Weights of a small transformer language model.
Size: 9 layers, MLP 768 GeGLU.
Architecture: biases, tied embeddings.
Training: a variant of SOAP for these matrices, 459M tokens, 3501 steps.
Each number is 500 + 50 x the weight over its row's rms, rounded and kept within 0 to 999. Layers, rows and columns count from 0. Numbers have three digits each. The size before them is the row's rms in percent of the matrix's.

# down: layer 5 MLP down (transposed), 768x192, rms 0.214, rows 119-129, columns 0-191
# gate: layer 5 MLP gate, 768x192, rms 0.219, rows 120-130, columns 0-191
# up: layer 5 MLP up, 768x192, rms 0.232, rows 120-130, columns 0-191
down119 075:422511527435517404491536479566478401540502473523488473489508431575554499475536476471512501474526495472455492508504524596468446463497451620547525402499597571491510492484528522495473571444433478475528567489562558462464560525540444415480428508513451545433576476575558374513508421451408487566552518504489469573533561550464483479541536507481442566536460492527529513487543531465493483487531559484509465536399412454475597519415428434414521559552498475556523542538486500484434397508509469548498542588521489496487416428539494437448526534406431498445487540373586415417544509486394536575
gate120 112:529387458447477548463592490515528521505425515508520516536515433434451474507464508539494469500482514553507454524415430535569526572510573544482409475417493571454516492441388636557524555542462476469601462531566505509515542426533541451497476530499481481510512416680414505470492517595450533505484466551547556465584512487554576386457479501511433567512468514456537486500503463495460551480484519423421492534522421477561516450477563490516604432551408504461426555514495499423416489511373440479457476534507533458537511570436518546525474522482538479537471496499413547457598563495445497430
up120 096:407421512418528557492493457432522447477521543573557384550526549606528573479516506498473423469361392580565566520547528567533477547521519456544454481463566460476439477471491482462590473445553374522560557466486554505572464566462442533505452520473473488572493499461474443504544564454531338511475505431502426507530523503444405456588576420625516507441501556483544586446555479409509490503532475492554570536439525523520524483498517498527502471446510553439432536493491518454452493476532453401556492504473475441494489432516478474481519453580561481490423531547498469457436540542477551553
down120 105:550496428493486518511583477543502634536444481491485530566575454454506501521496516509543537489561430528499439432430455515527486544485459564398530496423493619446542506496396513489512559540411413488549488536565587520455548422508501457507508459472524430495477541491486526449493445632443612497494469602527544350496456519432547410413488400500446608539531457410460434539490498529508546510509493479429501550492579447575495498463515513535468462461502528568400538505501475504449510544419473549433465567492438477562473599378479505531523543425529503477496452493498488476546472493458507425
gate121 102:452636522516430441472427434532528485474567490651456504572500496538531485481524391500581475504488439517497557523493555469514500421523422508440497589508531545488392544422524443473512496499436516508561467432481510573507450571559431570470464568552541544412542591576431499431455535432441400501511602532510508523544467575499530564618531542460550573505550499572541477430457469463424470453473471462526527471536439489542521609496486514485529487490542477463508492458451487464510591427448502528513482540482399489472452545543536469529545459486466499585418482542471448511558501413569592556
up121 106:465559472476475504527549547529504568552458557568432559483479571513475479478551511525503550447412481558464480481361460486412405395629497470490434461446493449481551532514454532552528465530482492505563428473515396568512456456481564574554499483502444545588546513589443510548513457496517568419457499498476531515512513475471523450524459587537430530506573481515554521469460500497462593452541493524495499462504548494534567519411604443460517584478570445498543532374432526485482450515577507460467501554491482431531432347566540552514480597494567513521454566520532566415405549517475550440
down121 109:448465466495516568402549588463450504433474522597470525507569511500534546434507500555505394435445563502549510455539440470588499480471439550486500555643515527590462456455486503528459531460475512547436523441467485572539469451512491489481502487449546510525438523433520529542483522625421569498524628568562514541423442498528436513482574523459607518520439492426456495440450524451548608453504440382473557423495494399481507510531460487579543547457477530469567506498476478479598480478508560498488494534519500484546484558385529561447565555500493414463479480426443490549581477552453534395
gate122 111:405558487478410525544522589416512465556466506501536456507492517549491546465505418413495499523522527384459547430463517630453579491466533586500505459473458529476483490482414558518482521484577465450539481484485545536526509584493524490526503377422525472471470500462454565483548505500553537489509441545570455474450510538524568537592387533500525527553422473457554396474560563476505496429502416478521560476471495489525409427468444545532536420534448498339539565564417425407456553517405503491492482520512500531476522462580541491535527507410510545522503562581513401553556508520512595556
up122 104:475492436452552546504513469430512487446440501483463503373442507498494502477474435524414497546494530453496530533440568557547513508512557509523512506491511490502583502428562542566450575507425489518540582512599540476582467430455531558476595529528482441468414428433478488426576472586419469547415437494513551532400507496462621504491491504566572442477563556443481494520564408490460539484502541536483435529516489501527484484510537471562504442474546546506510634462455622580499498595509533500507533534542585517515436497533419525627464541491454520525537514428496417494377523416482397444
down122 108:527466495523470542561492506559387535508484544393510479543534548548377462539422418448558498470543555445426491509524495514393494472514554583466426565423521456398523482510527447481540462437474548534509553467470446489428514385615578426422507474477523511492557452518460481434512428493461496551595493497530408524439440510422503465494504478464449568488516496499485517549554504487575516568505588491493416549428539536450574460503476545496470489442569560558432577504453576447416486492475580593556536458461514449452547525488497423478524449475589570500486518441453470468595537544424540424
gate123 093:500490471451572464482462430432565447488464545435511475579531470502495502520531510579467560469560499573549587511555546499514554493415512506597508490494490463577488399499563452510603492544447411556473500481543460561527411408593517443456507468483460431493428455416461452522555492486602443441553524568568428462441494574497524526543452600504544511516496561520502613496455443583460450423488502451576445551498465520495554514515531561512415432558479530536521458449544536455517466525448526509485453536338546493468475595457464526552594423580552546543468472432471426457481469499525566511
up123 099:519502527504493432486449496486474483556533584485456482472452486498577468391545480563521535468553429484481578542509474520497584490482434576486624510501385587441513524530471532571547549410408523435404520486477560514510528475520554589482497506505515500513438375531555513535430544508558478459448431569466429518510547512431515497510383499486517566522495473490584534473418386424516552418481498469505569537585578499606392489450482461483467468507508379486542486472469576523512575548509518439546458519503545503478522456562475423513511455500537515571537502582490472606555430460619514469
down123 092:422529498504472516495490487490477527437497460422519611634538434470488453524471569462566503422530619500427514493484447470637545578531476546470534525458519611517429384499439487497480478501528469537449586481548508465549484384514519454471558515462494420487484458463498561479548481513492540439544584541561454549510428486537432531425525562529491491566490535513497603484482500536569457500458451513400538544465458515423614455446576538480420475573574522483454582559592558446537516463521534448599559531510538423460482504436440506501525483490467529553477501503593488447472490595440576525
gate124 113:468479495532531513503506496464379578534478574533430446591493493503446587464487424560440497521466378493519528515466545493540553558529442503500536496504442516565458443492567475456484528413508573511495430669535514587468424546570408474476471525494517507527413515548411533602542532508496547554466450481495530431526490512488495483481483625396511507579501535501502540473540554528413473495515546517510576466470503527480492536489498493515526447436519505500477546539569485366444480486469528416466599472538559570515499482426614493518555367439450441457551406537467413528523489489393487530
up124 115:501520467482463514556429485467548480447531507580500537508523481510542435490508620421548504503498449476458584515419475457534523486391396471549555458575539574554551490479528613614452511500535439531551470532451474528443517479508545504568503329479593477530559561438433482483490513505605547447474507441510477515424487519530510446457465514531558408507560608584416540440538432532537436465570470594587446504464479575490467503498492508434461482513552450550516509519570529495467500469512647487481560552469432517528583437522502556446463601508496470439538547457463429482437487475488515472
down124 109:477480516551546497444501497578559546432456476476525530523436442438417477512515521542491503508555439435533528450452448390538455486498503432605432630570482538536431495427419543517553498528442445491492518515428527437526563492523528511423460470539519565492477594506585473377563515498529496477505581418386488574565596559461619474477520567528405541484480594536530493477456443511479523524516481599492475452512419523430405534468452526578427483553576495472425483546513460555538474525473460491443542462475584444467526484444516550493428432580509506543502489519477492555419421474541441548
gate125 104:466477379518532469514514544501499522453471448526545517573482503526506549493556514482419503541463545440549497494548480518539514541443568584463534572537557450543372528476597487573587493511454479483510477445491426564489406539543528468521587423451506463514515497628466451545447561459365479539487495463544485522435520506484471472449504470538458491523508478549469514580530564402543557540495524507419512437483483501514513419483486452504519609428507439507508647475416495503527454526545361567535540511410581562492525472391439475534474488481538614512444547568526480371453495555492535476
up125 100:475430501554376539519454456532538529550506497518498586548502514537435525516521439511417474552425633538566511539563529500452483532564533460507496548526426493411553561466435515500507516509512515517438481488554604436447539488418456432458485437540595460464480554478478440438436488518516497541429391510541465467459527466559444462516511483632469385434422485421581501510490464548578527572499526524456543490443496490485547429413453488451516532449482544497512484531509485540440641490457569478512590505481543491489464472524426456458429517516571511486574495413530450577443422560568594429
down125 115:575475519394538466502585499468535500492483488502434525503561575482418473549395437546468517522479507522506537536568546522393527499475444424434545497516504539507545473543579500499487501527547496569580437361560552425463496491483479409514471460518585407502434449474567560519506524561514547434551511444459491395449541425543497497524507494581521555473463490464390432479435515446396607395543503566571473585479495511511625574482442456476431489559500517484602463486469475535484488534453607557473431515563560444517588588481517514499554462537497486470419505476509503538537461439508500457
gate126 102:457546391440519358415564450555489480559504521504442619577580517513502493505453437470466525455473453521509595468480494467515636540450447428535509446632512524565412633443472553526496562600478566503468487458541507509506495498515512463486483522501522618500442498465507481473493587499494509463547543512343493501547451541444475407532578445493537519490473577489508470452541599389478465441491490476532431481471478543398507524532589468416508510465603578490461509553489508468522456532488525466513528489483474458462443435539397538522488585514474467494488506534477472457427546482539487465
up126 098:489474551478511472493426427468460500497529548429539494500575471564550473523537519453517504444529502419521449539483493455397542643555442518590467570488488569517425497464484519526423480513569613494469541554492381394584556515557483511575488475511462591546450517480461432473497465517479578562530501566559543505525541470507533514455454427483432411567507557543542517505524607432550537411563576535483465533560541395448513546452443447426458445484404452398499442535526529506466497522490561500548482414494519481532527412482435484476463551434552578482452447535488526446523530579608489467
down126 106:488560452509432446417551476492572481537532478460370585574451451458485523498394509558529566482480497535450440489517494500615546491505500625487549417468458449527477615599448557436481449450495565501472556559510483569500462471432480423550522521486454504549472523507519548568453583532554446499527607420456483433486485550468427467537487503498528554486493576584474443430477504479446486595425446504535458480470450594484514511502553497482497534516517506434431477464540533462509595468482491548486559610529460489520485556573363522512514554453438422588581582513462498482453497601470494501
gate127 109:556528473434427493556486514502481543443502486494439424483463528503557541516480545476437434461485459393504494499506542560499526540559525393483530544501439497557637518513470444491485429503552411499446498484428541526524533515536574508539457508617496432519514536441491467465503491516444456511449492510467520549478518520432571469495547501570581402527369558449543414544485549445450498521507505424462538495581489479495488545572497410492535468537569544562513379589487524566561449504489508492541439436497541576550476474592455541548451504386501648594443532598499473604549493461449571546
up127 105:520488553445538521498484600476501529500478525557494468414556465595461487480379467543379486478426542534502542541482455459561536473476551460550447504511632553494542557474557517564434569499477487534604493487497451518504602446468533443429491529472557547474486492553473501533608494452675562400535493587505463438516497531455612441486491476495476461438568536534542490515470553463506516459571503600568478502410556387569516490522511475552523525448487454512567563494533551453439538504542440464558542434437478432487469445461483527549550496505580472532496566429399529508409457508501447507
down127 103:497541577451561572548522494532550450504480522562522586574561505382485536520443438514504568576506504529474562516423579497468525480370569550541538584503491500518459460478515563495501505456462555506564503565544454546481497436523441496523498456526573467425429484516529486481542521512597508545502490402503478506493530615473457428517564484521517604415624503561485506520506574500539538519537541556556436538499553415531476476544424467525455477467364490469546533454477464448476597542591478481422495601521463414440451452449488503517591499553413437504513459425520550507435459457500389559
gate128 086:543467472517570463500493527428481479491553528454495465598588474453457433455461468523543473390446426518480470569444436491589566528510457493620475466461545561495520506429445453540579494591594563497469492534456443553518478471503425447442405471501512494443402487472517496441585473565483394516519381494528531422471525518557537424543408475468501466505461522544472552540466385515559552530469484452454489504455474524420470468466518544552551379511499513560542465527514556493353559472460452512545465471451521435561443532579528547541468449557554512586549545435434509529510529502445561434
up128 101:590486598479493520477465557627492538536539515407492521469506465471521469503534532528491486547491546574475558535414470520480504441412485515405520575487532480481425490487564507487491514561515589446481449414522419494509490491479606460601526473437502563546528461533546486546450481575469549501491440568575435467533630527493490548496507527485468476496460515408543466453495444414407580469479500498491510497489631488507401441537441479381396524538512374464540578466473518489483508577492427603427452413460514510544509586517440516481455509518403480447516435474556561494474497530511529406
down128 092:473511446466457475473526525531459529638419441483540518590534480549467528571561489520515440510497492489501477482457476611494527571527493546506671524481461525470519527478557520430491544419487472471550505473492423558577495434519538499481462466467532574479545494509534454513452435527394612598485493553492508511506624473432536567372552432486440555442496522415529605492537483483524520485584546504484565490399575468559445443477427504431473464468510546581515503501473449459472554539469516614437435549474534450499492452411505419490457490490591455462540503574487500558542411475431496450
gate129 100:459558406430514528537521519501461468489598479475462380513502434530528522473498495563442539518553571451481499574492479520434471479496627574404497468558412523514443512548616538531531542525578495440500473442434512457501503513506562404621485512570486512388468461577407434489437468453551534481568572531546463487470480486511506446484569489575549488520457503540565517557436527556501463469523575474565487522545568401491443475534554472580531546373440475526545438524496561511510463560400475480541446546507485425515461548552475474536509604522397566544502530453495495443520503400574523518
up129 097:526490501490444445508538443425450475531544514548494455443537581551494549427443551466511480434530545479532557596493405499417451412592522467528511526550494488525481490512466541550506478541483548490534507495525432604607438423466440506545418467441440580491565540531520467513479445507481470583507594455566444574552502438517513476524477465351498511530503489544608411467544584572459584574510570470418526562448496488549501469501531462475464631445503430538432460450462504524559539443594517550483509570529435514579544516422601461531485456499530557523573461464534495510509482486620483508
down129 105:478518511499537516495504524503566523499479477371539460488493495461502498533528521510420447432505411490491480544503408467508479507424494584502452529548534508369426400509459468470509601506540499554443473450461536443521463587544517510530502544578409486491457540536445467431410513560516530409515608407484526434493474643447504603470559546524509474470435503476411485448448614477448437627444481526503471482520481385436590518563456510531549463442521429465483465532510495388379464578435468516516459508515515447531488561468499469496502570518561477579520508522592469476565537509504532509
gate130 088:467521545443511486522517553429476556471506531519505502502473602510457536526660509476497486476522472468433488514448537455501447619488483464517427530449506564501592568520456563445434575536505529358495503496531547546491479542556528533459474526450464435556425513500468440481542509540519561556527476546467577464467553475579536458549553450558522454450439544521445496441541538456460514474549443535573480469471581449570528471561578422492504528462511490534509437512411474553482487422483544563509514464448486523471572574578350498520467552447492558530564505459630466442550486481646583383
up130 091:565508537511541501457558505481494416475462483499506593474558541518480407432467468510439597481457537489517512469568517520512541446498564615479473464618534447529503553448520507614571554552470415543456564517474452577411578430522449428554486394514535456562428520463486575485502513508577514454532470526545455468504470584503410486513559511523496467553454546443468548529510564507441442512437469561482504514568551556604526517546537504624518511467483510477430417497541425485410507554474421462531537553422518515553454575383486492487411520419478525444429412548519530540426487486510402515